Each number is 128 + 24 x the weight over its row's rms, rounded and kept within 0 to 255. Layers, rows and columns count from 0. Numbers have three digits each. The size before them is the row's rms in percent of the matrix's.

# q: layer 2 attention query, 96x96, rms 0.232, rows 73-95, columns 0-95
# k: layer 2 attention key, 96x96, rms 0.228, rows 73-95, columns 0-95
# v: layer 2 attention value, 96x96, rms 0.256, rows 64-95, columns 0-95
# o: layer 2 attention output (transposed), 96x96, rms 0.197, rows 64-95, columns 0-95
# gate: layer 2 MLP gate, 256x96, rms 0.268, rows 0-9, columns 0-95
# up: layer 2 MLP up, 256x96, rms 0.261, rows 0-8, columns 0-95
# down: layer 2 MLP down (transposed), 256x96, rms 0.271, rows 0-8, columns 0-95
q73 105:132134094128145106122144134142104120137107106148108110167117162144106081127113173122150145095133091074102126088136136156145128120175114166137091124142140123091114097139102155124128147085109090135125080113138116144124080088172119156147122149116121089139135139146145162097102119152101101107
k73 091:100116119068105115122173177095083136158105107154118123118128155153118142118092142160128101121101113116139140106175132133157163109101132148158139162169133116096148093133097147149157118099151117097123122126113159094125127154120114125153075090085130144132087141103109116148102111125129108135
q74 100:137162120134108127096110197130136176093124124124129142124175133131093120147121122098086144126090130146126102205155137162079130116135086163132094152135118105142151100130101113093120161099092127100120150152164128130152091120116107107128089119122099131109103126148132129118121133151132144145
k74 106:138150110157103139146143129145152155105098141096100131142112127175110104147128153146121133122113126131091157124180145115138157142137122174109128160126147089176157138125126123130112128117092136087117137101176144127166102131065135143167115114143147135106076118086095130136147149099123181112
q75 107:115145111109142145151080069121107161102135123143121152136094133140152155117147129145148161148087127095133122122155128130114114123145110093111120129122141156133138131098139144158138134122105142061140096121089157172140118110102148152167086103163129192099100099147084135116121102122131095132
k75 116:100158115155139122149117135131125139141118120131154142135072098163158104132072135130132163144119102074114192137134181130117153132121159152145083134127089139130111168142149150175103151144111142166137158126161136139144130097088108139103083167136130155105121145128154138154132135135138114133
q76 098:131120131118121101127160088144133107139098158153157098148128143135112149114113087165156164165134148129133136099093135101143134126173159125104126076187130112088127096153147108163159140152159121099157142150133124144086100127111128109128145174095149166108126159140095166101138136130111147118
k76 097:076120102110107124131095179143126141113108147113110120116086156127087103130130090099140154125079103154162110136092091140139065165150120140109111115142115130132094140125116162083110147151144120146131110098091151106095131145140115117104159146112107104181133166145114122106104119120149117121
q77 120:123109147123136125106167128094094149112123110129138184129127155145115129180170146104112141144138086133106092125141099109150165124173100137169085101146085096130138113172117164123158128149095163124149131120131120073098091099108168094108136111100128127112137148118150113113123122106129142116
k77 113:127129148142083133148137111111114140085132146165109155113092094130126107167139121129146111169119137148134163099115122157144105127157090058143157092102144102125144144175118121122144143166151128136124102086145114165143128116117140161147092158132159168096147118130078135123138113146176127141
q78 130:129105135140138129100127161116118187107117065144123134105127143168117135140136119096079162124103112126140085123130120081133129146153125139160073123127093104105170128139134107147162172134132153149151166143104128130125117165105093100089132109141116127113136127077140083085118113149150125134
k78 153:138091109142117129154122126160099111140121161152113157113115130186074123183141124103142156171147139178129176113113144108160140177115101162156137116137129079107138137144133137134092116136149142132097126081116151164128104138090150138161156143142158124139116121137102092145126114115119133091
q79 096:129076143137159146115130132137078115120125123166123125153140139139133136150091128152136145135129082068101116130146123158127112133131117138182135156190135135087102142152101137113084127136135122118159082131149165143132120123148145104086103142152192093120118145143120139161099115156099139148
k79 094:105164133070103129144141154114085135104125118157151088131097163125114110121137127132119133088133106078112145128133113100182111091113119124192125129140148106113124141169077150111147129170097137072107123105123116104120124164119129106177144113125177133119127120138142107113117127161145124121
q80 076:163139102112129133136089183098137137126121113118134142137147106142116076108093123164125141112126109154114113138134107122150152118102139178094107159078114106136190131130123117100159114126079120141133099137143112126105147136131124137122139117171149186133128074142100142106114130103088084091
k80 069:150114149128129112109077149140104113140193119091107125102090130157109134118103100112120192143112136178150112114147106088146087122133057142122148105079119095149114136143153112099067129145124106118128128146135149139132101104121107145142163142161111109131136138121149120122112146143123107135
q81 074:153139133133083064134152133159127065155161150139157123101142130164121159100151145125158131103129124134101113132131138116091129153121145150128149111160136139128155123127124094136125124118127097141110106168162163160095070104085173136111128131103133148114100166152110150122098157140131082127
k81 066:157146112137108121106171102108125076115146129166132133093142119147173147130074173154148131106134118144138155151153137143113085137146145126128159102106095129131146099133086110160085096160146127116129146131134132144131076126111163137179131127114120143095118161132140121078079108139156115142
q82 081:124130113128108133106139135135154164102089124126107168139131159048151109146131135136217116161146142163143142118088087120097161138152156126158115120130111154117150118095127130138120153133119140119080123103128123138162152179155148085156134112118133099094121123127108125136103110117122139120
k82 083:102143164124135138152128126173131122121136109091104162157123134090106160128173142116167102123156145139107094129069107119079170160124166135115131155164125121137119134126176139113112164129089139133092098121158105148150126131134096141153146101129165129109171113114094138154164112139124159106
q83 087:163130127146156155123101138123096120123072123144121146137120136137162118092119112091148148169130116109111105124132102137168106113113137116153130177183139097123130170168145119138097096119143095125170180125103169112122166141135123169095166178130143140121154086128117132141135136148099142135
k83 096:133078107116100086129103171101128120133088124132143068121137147149127057107147145102135132190125115090122151125146129107136109130105116156170111123141109111139155164114135111154144107097149136139150140169146163116162135116114138162106127158136117163126134116114148189145128165126119120135
q84 099:177158092185099124124126134136115163125111135138124146154123109144181134121126130092098152123144141126109123150138119154131097104095126127121131153151133115126135146187145140123104070086154119125179100128150154103108146146138110141114160131108148218145125110137100130123167132113121131130
k84 083:191099085153115103079149096111124121119162129101158157119108131160144131086115103138070161125140137141149114145126157119171106133098093078126144127127151105096127154138099169124152124107141127106164126129116163116138107111087087131151108124108087147116128149106132126134121090145118119130
q85 085:140108108132157176118106086122160173096154125146070137157121114082130128120129158104093144149132129165096110142116112138137121156092156120150162153147112136131127093126123135143112135147165131112136138082119124167094107140151145106152125129140149133159135212163103124144122163134121149109
k85 092:143110123143109130083087114118139134120070118202119102105139134113134095143137137112106125155155090121086135119144120113161109135107166190172143136109126178135158137148097123128123081090134169162120159088111142109109124146129158110115121120134144145153116130131099131102150139158108117122
q86 084:137108119104159150124105119124121118149116104157145124103105153157077114157149116113112100089127132138090114116132136104102150116134145169115099125105106104118132125075126105148196155155147165122096164118130148085099129152146087140150165088140111100144170150122148137110100138130163141166
k86 092:147128147128164118148127118128136120166120139172136109092126140153079131180157134106120105117132133171131147115128089137107162125132113174142124100125151104122130137131115144096151103189154150116120166125142148088112090123164093137111179108156106112127152124130102130091143113131089173173
q87 106:185132157130151141169117179129123136143135127124144126147190134131119153125140126119150107112136142147124123131092099139105125149196099068143112110136155107115136082173126110070117098170124114115106086144131121115115130120100122106128148158134154109099140153134112117093099113121153124094
k87 116:141151166116116089108160172135109154149137085178171173107114145128129170109144113128111119120143115109113139103170105089127137131089130152142091150105137131115196135116161150120110150102133121151113139143144104137134140128119112098181131155113132158087129176130110134126141150110085111138
q88 099:193136145109165120102132093142113126153071099128133125106068110145107133133163139114126142110120138106132080105151105143100162148152130142139085088155118125144135155107157154128161121118118139155161095157154128131121133090083120148130150128108142138119128124096118149081162109091114096138
k88 108:119127151150158107153160114169121139120156159102121159142104101138127114129093156126111125125105142146159123113117130183115151161152138110122100128147141110132092113107123160104115161168150116109094112109152145150132112131067100141117122162132117169114114161107082054155129104161130114099
q89 099:195124161167148145122164092106129123146147119116122143153145130100141162114194125097118166129099127111121124137131129135149139146120121089147122112174125124084118112181139109110101153136168154127113145156089149092116127145080167153120112160106164124122108145119129122171099123111123140136
k89 086:116136158146109151118158140147131124163069139132133158164169123140127144088133108089150093094135133161141179117161125090135113127104118116140154093138138116158115179152069132113073127121121130147122136117141097151133136120111130178176127148118147136122159141158115115125108126164163143105
q90 106:153092052155132139096153212114135111113105087146130128146141116139099089132129150129129185096120123083102138142165077107136138139126122140116105133134139148116145140148125148131136132132129148139148147110108119138148102130143147097119108116113176098115153121117152152127178109139136166155
k90 107:133104150077094173127140129142130106130085149108130122137136154122120139113117160137125125127139129134174168115142151146088093130165110087156194127165138106102138137124087108148131114125181095121134141126069165135099131164100123131150137167125167087132115119159119120099129129125132155114
q91 106:141130161118173148146133151070087159112138102127148158127144142159110131156149127126103146133114163173071114151172099126096120146168115116157105121135135131124150140150099114185167100116110176099167128121117131153145139160095133114112124131091137156117113153140117096135146130120149156148
k91 106:111138139141109143156134142145103116104144120142116140152141122126148117153139130143114117113134120151112156152122142160149096210143106126164105154113130131136154188184157123132094139131133140127098124081135140125131124151142131150137090151141156186084129149172091107140183147164111114108
q92 105:131117131116141117142132149113111143086097113157139114151138153151103117147153112117094154139109120095070107102162145117121159152172110148158077153189117113120129087106117144159155162102137154122139113131117140137125101118088111121144121123094135159106105165090124167121112137194137108135
k92 106:106133154144105117140110168138109130132102141125117111135138162168130086169122152123139129104108158153169179128154144130153123176143104145142118128142132090138120160107161175115083114120125140106113124084097173141129127143080112129148126128117156156119103156114081085125182112120089128127
q93 105:147082114102130120127097155131157112168087149147135112116149150104141160098129123123145164111139133111145122126141107113136103124135130133114156145167120157134094125098129155102162107141153106094132120064129165103062102155134129152139133135166118141154129172145103070152126113125085115093
k93 092:137153116137122111073159123160145148184112111105141139106116067103137067094099105124149151117123114111141126132153096094125117091096137157147147089096125118127125129148158156128114097154165142110124126156131102123099133077115135105142104116152094123093099100126154154110139144100132113096
q94 109:160116170094120132107154103100135112145124166128135089109144134131104157115163149143104125114094161151158129125150090071104153130131133135188131145150149087123130155141101102152177111144132171109137147138126133153118091171134168116153104133105156147110149123106123129134112152148153148179
k94 111:103128157143097112143108144093136107106133159085075123175133119111164116144139143125126127149125137168147140131085103102145110160164143116140130071123144088104088138144154152098095131117144128134084128097102125127151108119170123151134094144161131106138184123158128082139122134127094103122
q95 105:152163102124145139135137089129165136131156127116114124161098106129115116112146146102140129091135119105155131111151152153061136132136147139163124129098114106112147117137146146170110106103062156136114108176104138152138125146141134146162112182131151147146096131102101177092122112130092090094
k95 103:124134125140150143140143145138090133127140134132116137154105126166139167110103138103170126084094111175151110137129170094152164131152152116117171120083109149100107120157105132182137155111111105146105158121161101168138112108160107181119118133100150139122162127138134104157094091122135096098
v64 088:129134106134108141126120154124133101112108102189133153152144154127119122128118157132121155133121089134137140116111138133135167128134162158094134181165123146085115098194112082120131146128135133179168165103117113122142154079135119132145144158104177165144135121114135105125145128180088114135
o64 086:206130115134144121127146116102132159136112115153151155126112079156157149118128127125140109191097125130121133125070137145157111132114138144107152171152162138104119089130111148110177128180123130126147124117137084124087125107140111151067098112135097137127117171146107133142131124109108137132
v65 101:135155106082128125140135157172124175141109129170133110135156155135144095117122144162101155204146136094121169077150107152105124106124139141122107149125115139103156130145102114128118081076150110161103130124134151117131119144137148159131120147136125086110117110146108098074154138124112144158
o65 090:070133101070098109116148121136204178115162148161104148110125152110113111119105102171127154169131137157143134111081098146109110136135129116123151133135160148098118100156090132153133116113137129148087108114149083132127152138150112140154121099153134112126130149159105116123112101146099127120
v66 112:160149134117146172143133106177155153153121112150110106155077172136161144117122098125102137069115142113121147116157157144131126131155139108140126084142105134089171154172132122145161120110113091122164146123117121108121125138134156125131169195117149131096105106122145124114117159130136081121
o66 090:148152157121154149181131110158131115134135106095125112114124171183103118125140103117172083141105149107161162104110161141085137104165141110108128125162112115115124130133078160139174152149134157118119119135123097147075083140139141136141143136114126161111077152135157147111115137148117099124
v67 084:138119113162151168128116119141135143125154129142127102085189157129158124113090111140068135097144130168112176106156141154141083143104137124129114115144128146149150107159123129113133085114120148100160106173133150134119171153105106110149129096141138172157092109160117144118145095152098118118
o67 086:128198110124146111118126097172137098111189141135138144117088133138122141157146130163147087091132104108137115139104178123150167109127144076121123147083089130115160128096103127129117166121126172138099148162134134131154145112119145125134106124138111154129095099135125167128128142176106150141
v68 098:099139141168158141147174102182154099122156126097125109135126157109124139173098139139154122103148074128136180148099105139129142124170152112123107176106155126158096122097107147121104145142144118113090133155091146138109151127142108097139105097130111129092086124125134151134128181105126133110
o68 090:147147114167104099132129131120113126121106155133085116151155148108194106122120151147116145107145149117117147133149102166116094124077081082131145141135112100092098117144135153088138124077125135168157108118117156162088119131124114133109165131156158136150075122136105130120160127147164122102
v69 093:142099148106125148140123131165122109167159144129124129132138171130142157124090177142107162125104095101122152093117167103149121135161105144138130155185124128084108089146155150132137136117122101125148163157119111111183094116155130145094123170129136136101138145086121127120128154164090092098
o69 087:152130124099138115127102097121122126123086179138131135130144166121155116161135132154100136164079160104169104145140153139108104092134112122104153109176123124053116157163130134111144075124138084097151114121128128116116127110156139138143152158104144114146128171124107139136148143113115170087
v70 084:142129093115154124145131107099121122142108116123102127186190111137092138158141153060155113112115162102119113137128136154121095128084137191100101101154116125111126176119149152181143130090126110144177108109108148137138133079142142141122152130148113124133138120155101131145136130125151137119
o70 080:112114142075131085130108124082089110116096102137087182110128128135124111110135089093135109102125111117122129142129135129098128128094144196109169124153125124110100070141129123122145131107150081126143102137083122087146089159140130116141135092122109087103137126128116135137098138148114138168
v71 100:135145113111120123078131112134124134170113140176110142153162112153094150095115148096113151125104103071099154088138164157134095163109159107137140135109153123140163121124124184126113098104117077153156147104112127081084109115107124118148120161114111144141133138151117122122140103128132125080
o71 096:102107116071109101151144147134105110139175106083149113134117103153123089099142133147133085166090100163148117163141136143097166120150114139121130121099140122077198107086110126117126131109163087124156115156106121161139143128089145136121104115101127123110139151174125132120136151124133130113
v72 105:150132094132122132092142129165127072135089125131125130154140100124116112145147082114152128150178173129111138171160111136168077117123128121131104107119147145150117133103105116108150112114150130182085139136160126109148146169118151119137126085170113139137110144164110136111157145104146187148
o72 087:130117109141081107112140127115136101112120150169130122152094084154074109118141116138190123108178102121128161148164139102115108132127124139119150126092146168114131142143128148111102137126112106194060116104131135146143113107085142116134136109149090096164150130140147128128119161124097116102
v73 107:141127092188135126095190131146174122087130123141163124131128110120136145133101119122081160134157125133104184147144138151159100078114146141118115110101119119152133128128104119115153115113144141136113121108125124088127182161092107120153145144151117149108099087115099126132124167143140175162
o73 087:124136108104157070079157120138120108079139099134140100161117122121109087104115119095142123095148151091095162118131161136119106116153129154111101150136125130075161118148089121116163161090141140144107114160168106097121143107165114155159162112164119132145157113129156150146132137154128143117
v74 110:143131144142127106158118111124096118084135126143132140129130130140128144138144147103090094127109143118128069125153103143172143135104149126135105131138148147147106138104106131124107101130074136118130116125149110196172088163117100121111093064094118091108186147125144140119167094122144139095
o74 098:139113132067168120154110172095098151123064126124118145110149156143111157154140135139121137127130164140146123139127126121131128080087132105135146134081112168156118140133130124151102112157123133082082168126133127159139090135089107108099140083126107122124126135121169098125140067137119119114
v75 093:148144089118155173114166140140162115135140106112101106162131122077118110115106088134144122123119147115146134141152111127131163127173137113112068138100156133125164102110127109119105144156120117185056117085131118103122134140126149137181150172143132127134112135142119110121146170160140158120
o75 094:092125065118085110128119103126138141099103125146137133133113112076113125097122112126190152154094090116120101132114166128127083173114112139102134129107153119147127130109144154135129095137182165132098092094156135151125148122111135156119170104159119126102143130103103137093108119093124106104
v76 106:125102163155136108165081126116156129152142164139126148137142174144088139127152140123147151105106136135136105137147146152091115131119151154117158155141161126088117123166094118100149125127164147109138114129102072103108089131149128155100118122113165179161157088097144107108126151182115133139
o76 089:159147089133134145134134129153155133170120116146140168135156148163086199117132144149154152149121097170149114121132142162135166164154143109113128127176109134135146137191123138116100153136135141118147139099121084137129135121159133126149130183090136136127136137139161140091133104184139140116
v77 096:139091087134117087133097146161100099109100138108136119089159128163111156140128146108128153155147135138169115133123120120144094127143135184120108133048144164133092106112106139151120106146142132124099115118085096161128158114142143124163130067116111103109128169153139119123105113117126146105
o77 087:128135116154073128121133116116094117086114139121111128124165106093141103149091150097145151119093149135122135121164110093093107137109151114113119177074109174155152166149093115106092140107097089146126101123102111135119147117126170111146107094133130109087131111141117100070119115136148124123
v78 079:120124149133143120140109137149147166135140135145091174162162125125135100102100101124151130176115152152154089139111142114155119147109134114130116149139088147128157097143130171112057119073145139136118112119146111102122128100107100129129140136147150136147111147111072122094109136178187150149
o78 078:106171117113162109171133125094151156123067107141148119074133115107101118160136161145114127109175115106120110125127150128146140118151105131097130149125149114105163171117112120171149133108149121146162102123115131120165129150137126089139107150141125159109140102172078108076169140099133150120
v79 106:126121096139147122080100145134120104156138132127134097140142142105127121140119108113150093190122150149120138128126101140150125132121124151145153165144139125162107112123075122131151143094125135181055131123138112153102137114137095090138081061152118094150132147137115125076140149148108164121
o79 098:132123131173094115120079154098151120119095072138147140191122141149160122145116103168133135134132099115149141107095120151157101110097135103109160119129111135111094127129151149153130088109144106167108139129136125174187157123093130171132128154153086144142122139167122106130147109119127156130
v80 087:140111111151145143166131107150136145128143156114096063134132133095133100115102144169113144117094102093157145141120121141104142110170106126128135142163143113113102160145158127108131094133131148097099160103137132106097158065140161136101107114133143098115106078141105101125146170124176115094
o80 084:131127103144167120147122110136123164160141148111137127134139162129155146191103116183104119091088128143146129156106176121121095136080137150131132102143126134134124116131154196094111113118190136115158158115127126130117124137143135121170105125189096130110114107114143104147135104101139136094
v81 092:121129119107139146143168129170136147086145124147102103134157132148136130152119136084118161118137156127142146089102131148100146099101166131124159151122142117185118113155098111124102148141105117152073154156154102119075100148097133092175119149164127124117153130151113136138160102118109177100
o81 097:097120091128104112174110131157098142079135153165121134123125117165152111145146128136089130157121115124154128122122117118153098131100119179119120161097139127142145116130083122122140119123154128139129151071191105149116137139114105124105142153122094194113090133165088123151149095160114132154
v82 097:131144130116109120131096092125105129109146177141146113099140131103097093143111159136148135131113093148099139114084126154107092121175100117148146157098147105165133177132132115099116142163134129080152135102152190114103150132127119124098130115115158160131092066125100124085144108116125119146
o82 082:135127158092160114122140105122144114157219140138138162158126097102111150166159115131122124143168114157150119104107142136098149117153148119158115100109105104166157134129152135101123129137157124158121145127137121122094121127145141139127109156121084086105100093161146109155181122137167095129
v83 089:125097119139162104157123111122116108124193153171123177104126106139148130153132157163147109127079119146140121111087164132140162181150116115117154121144149154134147083117150112089115179104096097096112155129137097134110138110144124141110132132099095153092126125129123133124147107144136072138
o83 088:152091160146104123146121127134094124112140145145153144118144114098153140147115162140091095102128125150122156098138110103130120105176137096134141102182095125141136143151156141085145123113149116056147124116137137173153134168109100123127125108106139148095112133127142132099163181099123156074
v84 109:123137114134116077127089125074118153145092094138162104106146082115155178121112118122127148108143156123133118064161111155144135111106179178148107082099103158152126121132131105138114133089124143129146158124107128151147147135131138118131111132152130128146145154113160123189141095135149103126
o84 100:106142121123093120151095148107151147126100139113165135127136154130124131134126118111112103116087157123128130146132081101111148142166143139113112143098119151135130096113155139131163157203135099088118117205123120151146115090130110146144120144152099103169095152098141127101086123172153148146
v85 083:134074122117140104128135127109136123130148104128138110124172199131088145178182162104150117125152115121140132171169093127116118103076130149111151156112158125124127146118102112113153091100132147139113136101108125138112113090137149137143175107150133108120141167128090126169130147176134125122
o85 082:173133143148103115104091122142142156135154087120118143138172146127173168093122110143114139109140091093136175138126139156132145140152135121176120154097131120096130103154155100118155118115122118148113122132130125108136130133150130149165136102109123117080130162127159141113126148167104034135
v86 087:133114127157099166148104099205122139123095095106128154155118162141128090136168093124139121137133132109125117117161133129142133114122172108141144129127139098087136119086087100159143145143151090109108126133099105181118140134125123127089133119132113111139145109182098127125109100139168070130
o86 088:189123120119142157127094143161105134123090105151076100104119167127126146150143105152145121147132110187131119127138095147124150109106128155102140156120138111180116108128176141116139163169094133159125155132130094160123106127125085137166139130130166143087136114135118163123114122109122088091
v87 093:142158164113145162103116147090095146127159139126145129053113134127133129099171115130138098098082160116139142106080095106161112127091099094148107118124105128117135141088157118141118162115150134117152134148059164157131141148122115115134128152154133133139118129072118133139099125123152130157
o87 091:111130150163181124115101094094158126133205122131105155105113110110118122121106129134083106140133148116100076130164108144125150135129120130105114121083159101163137147125143099150120127097125147088146127152108134120194125083155095121102132111154151151142122128105092130158153135146110121140
v88 084:110112154108158126160125115127111126128124113098118137173188145131108145093110153157158134066171149136125082092133113152146110120133166099109149134159126125092129126167138086104124128067123143139141103106101110122130140114131078140135150135150148146155161111120141138172135080156124138122
o88 086:167140135086158119172106105083136154132103146132174146107113160119053142108153168130101142103147069140105073166107075141133128138138162149178132170135130112096128173089102098112136125104128137146129149117129121116122144145127110135124137120127124123117118121120114138129118156117119137136
v89 084:138106172187115141135162141098188089107126163152138126126113111099143121154110121153147112099130156134142145164121118176135101114163134156176110135133150123137128115156120121081172104163123136133138112138138151093126153119131117147098111141202140132118091146145099137152134141150113099137
o89 090:177155123142180093142122107178144104130140147144097128133160092139123132140148156097154121146152125110093146121092134130179165141121079163170115108148121146135092097116156142086122135139148109152080107153116146158105148078151148143152144148151148113161101144116122129125144145138119119139
v90 080:142128146136133120132093097112135120090128113103126142121091131159145120077128114165134108142091105157132132145103146123093130073099107137122135182158132131143129134167115112120152125120167078108112157114118096155120147117130088169150142136159131146149124115118179129088081134173157148090
o90 090:152116162125150140154134109134148116146123128084156164123153135155111113163138098101096092120130102108131123105144122124151123059118114153125120157190128140122135102110111122164162104092113140151115145130110174112175163125103099122123139121198118142105141112111117154166153099127145120098
v91 099:140140126122164173159114152122150192119118124105106102157113168089141088143131102112143128091103146117132106162125167163101162161168136102153082099123104109104124161131118106149119118119094096154109106127134123098135139098175127120147120129136123072169134144115109122098151105128124139129
o91 100:119138141120136143137146110126137132131092069161122127136141126099134162156108147123200147133098163124162130160123155126095114127085124161106121112121139115168125107103168117148096099091149190099097174093126113172125164130126125153135145151137144168144091138129107110122115119144147128142
v92 084:135116132098168152128108156146096095127109135095149138149132149169112131145121138131118093106144154110168100152109137146119130135149160093158188060168124144103126147154119164124165122160127114118125076148109128114144105119150126116106148179108098126138161162164130139144141142169100143133
o92 088:123126131145147117124099114140087085105110171109149156119116149126146147105114211130159113152146114134149138134105129162121158138137124113138144142118072155133116142133121084118132146063159095159150122132119148126149118149148144170150119076126118155126137144114109156131098114072148099133
v93 080:135156077133091167098109112139145137083124145094114128123112130161142109131137106151130099103130087110101091131130141112166148118104081127129082131129154136158102115125103082131150113165113115076121122131173146155149155135123150130115111097110138103115154149114101130113083089123151121075
o93 083:156163124068088121089122163118138135139104119087138125142145122137136131176135093103145106151144139127120103125141150070114124093071135120128083140153146139129124177112144100117117164117138167109102088107169136109123133152100131101097101121139136118137152126125157105155146092135120081136
v94 086:117144132121109116134197156123164127181136173106138144158101133115111144116128098147144086153102153122127120141110122098109076110117094087141102119153081120119141097136139106137148184149173174143123091115152127112130126100105125102159154137148133151151134134127136104102106152158159120119
o94 082:132174155115138125170130150143148129120149174125168131131079096126097086078110116165148168088107130142086112125107112145140135169161127149116115126102153086167112176126144129142109119116151113109094091145149139096134149124109120113158130156123123135101152107144139169133135132095152106159
v95 085:127139184083128137115101105119113113137126144133082115117137192136101113080137129139102126114161104127104118111101111162134133113103123105111133116128142117126117142122101158119144126113135134109144142094093192138126113152124123126088126134133115131108152098098174090150065135061158122111
o95 087:150125135097121111116104177116146143173171132110097104165098143148060163139124100110111132148165138128101074122115118139136144147132124159166143138137115138126136146061115100135127145108094142132135128170096119111103108129120171072110123118149145130141136149108129122157165128156100132103
gate0 090:130164112159155169166138137135161133127130120084161104060111115120105115133150143175105154146155115122120155106135103131097140106124150136087094115125102089143096150114118133108145140118111127102073152101119150144141103160140137134156178088134119101138154118136146108083108145121116091100
up0 094:134145116131148135148123124135151100143114101101155101072113111146123134147155120169126166138169108128121158130147114144103107118113205140081096123140089112122073128137121131124138165121119123098078147104115148154152114144134150097125165133146148098156165108141142134090092126129098089120
down0 101:083118130196139145094124139137119128132152115070140084157152109138132138132128132122082107095164133112117116138123090150135152141091146181121139177124103120158111145092124121180132122161158132090170154128148138106138112132144099137109160131132138130159106139129131141124106167174109111122
gate1 094:074160123113130115140138148162178081147134124145101134123111084050119133140154074173123111147131150109136100138131132159081120153144132094087139117145131112161107133132091152148160134130111136121130109144127130164136150101102101119134150133125147133083168109166151128124115128140153135105
up1 094:114098118121091114149175146157163126131166126141082113117134066070139105151137078147104131171120135116131104126078134113108106140147081117107150114151123097151133111119094109123139143139118147155150093119138133141112141115110115159084131107143101116096174149141171101120143130148109134108
down1 086:087116111142140157127210135150114158114089120128097122121168137109136110141099093067089164143105137154127094127116142122146149113124109155171150102143113136128108125105130093115091112164114136126156143141099172110103103106163117094102116116130110127143128124093131162126127160144112099155
gate2 093:086156133106166128163137106145117137132124139102155176143131132094145145171110118156108128122117105141132125119137127123123106106127109120085119143162125144065084142105122134123090089105124142105085119141139130120139162105137111182118162133081121096162158107148073131110082110122095112123
up2 088:100100097159110128122107114156168129122125110138183109117060139159156134107164157159101155118170124123126132102124131126123135116181123098139120097140089141112099141129114118137138156155146099135136093117101116139154146129133135092147132122146110173066163103122152131143136129094153162168
down2 092:126133104137107142121113151143159127133155105122171150132102131101131124130132137142087107075086093103176146163153130142136111138150128101142150104168105146138105152107119136148125114153157114107091103141142103175122160102147127166191132138145118170143158092152100083160105130123103129146
gate3 099:099143180087148150130173157162135110156158137109149130131108111147098137114120125160119103138152135166141088083134127096110153111115117146138121127163118128114114126126108155109131151104114093108116143078114093138171158149107169175170119112121115148116171146129124100135093146158092135162
up3 107:109122096083130121107152113126117145127133198159137154149154160144143128150129155152078132154117130102112094099131177121103066132147137144155097138150122136116116103095128135157119121130167133147107087131105139165084167109132145101149144103152090107130097113133124138112151146133120122078
down3 089:088120122090135112153130115134121120114084155085117134127139172125114148176116149103104124113129105077113126141104121105116113140135091162127121138147130181117120118132106128114093141087176131169082101137094106162160126105112140125098142109141110098103109098175149108138085149133145107092
gate4 106:111110107141098131148117101135146118157103132078125140106153129103131127110132122138093113137142127128154112131148115100102153110161137084115189121148120117120104089124152088143135100144164149105103126104148070142137120125120086125130176105173180108116141144135163109129168098083113087143
up4 110:112117097177093142115113139107135149124062130129125131086152092086147135124100113184105102143137078115144115117170124128113136128135162110133144145133084136176122124112111123153149087140163153107135150104153080103115127152108105114128095143111132127153130112151170090136162140117129151155
down4 111:126130107149113094128110131103098116132124085138109125091128131134139102138103111138155097158132088129106091129128118190104107121129140179149164167124145110149126098140120129088111118110095133125147125092141120124141100117062109099125145125078114139177132176134121105109138183088140132145
gate5 096:126136149154174114165137146131096158083154150099146169114145108131136125181119112144169104118104136142088125114140099163134164078097171123123165148158156133091103134129128144120163133117134149128147099142139114122111191122134108152148111122102158133139120131105135156079106110171122124127
up5 106:192136093126125118116134171131152122112160114160117118160122128148113106126127127105132098122164161137132108124140111140097123166114145104123091140107124120182163122144121090119149162111116119131133166169138139128153079148149104072109151111160162147144107154086161096166133151125136156157
down5 091:092125155132077122147129123160145157129127083116128114142133098160124120129124129101108116050109106074132149124144152138152101130097144076122144116152131114108111159127136114125156130097141162145115121137156145131122156105135170197150118175113096121103134111124097100127106133146131109084
gate6 066:125162076142129095138117089129140165139106170137119134141147154111132086165145077107132106127115127139104118152129112128154133186133127100042114158145120125135161151132118062139130129138113117134122126135139115099141125162118140146137142132083124133094085102117124175120130106114108111153
up6 072:105089157130136165107125152135141092126151112124099105115103092119118163084102161133143165141145138142112120114122144093135144079130122176188167105113139095131124104116162184115138153103147120133117143105111138135114147094146079105133128091167131134139172154148104091126138124141100115137
down6 074:185161142122130136114104140133086109110161121133177094133109110158144096108149140099110109148125116126162144131172092162134164170112091098167141106140128131154152136126109141111097106133153131143115128117119103144149127132139093116120076120101162128151158106134147103174122104103121100070
gate7 079:111085131119132109132094122075147145161143128112090128146103126135119107163137136128130127155112114156118099140125135105151146143096082116151148153172114115156111115111087101112130129101126123131111082139140142116137179106141137167123129132111130183182086117086135127080107159086103148162
up7 074:121101111080160124143114132124138127124139109151077139143114138151095168150147141116148153181114133135089109149131139122155131127115075103131137163158107124125105095122114126122137115133119121146108115150111129102142166116130121152093128171104103189168132141061119137069100118098095147121
down7 072:162116119129158095102095146120158136128087143128118074123117140182135171174152134098139153136115112136136115155137090114184145149142131121110129141098152123119139113138129149161119093129171136123114124123142099140111152119142092100200147133134117156123141103109158127131101146189166138148
gate8 102:184142135112151133127148121112106159154116139171121145111144149126131134125107134172100098142112121122096130097120172112157156147102130087142104132128109124112107143143133188141153138113140100103178127104158193106132156135128150100116133161145111127144143112119124139125103188133060125104
up8 097:192143139098122153108147139144119147156097134173103162079109141121148101113087122167108096141115164114129128053098161119142144157131151091119133142116107118134130125117134179150138127145094121148147110095173128145135139154124118134105136185122147140155152120122128136146111159135094113118
down8 097:132139172113145157137157152172108127150129142118123172108106128117157151127125136181119097114123148087148085141115148157153121130144121143157099116133116118150111086132129157142101132114133118111144113101139091132095184149134063140089126186125108140106167125133126134087148118145102119083
gate9 113:112110129095148113146146108141119130113170134132156132111130149176140120108088152125107120142062131160142123104152156136143124131146142098126153073148107130107167151166095132123132139146197141142089126063102105140104086136147102119145148156138154143125167115132145092136140112157132128142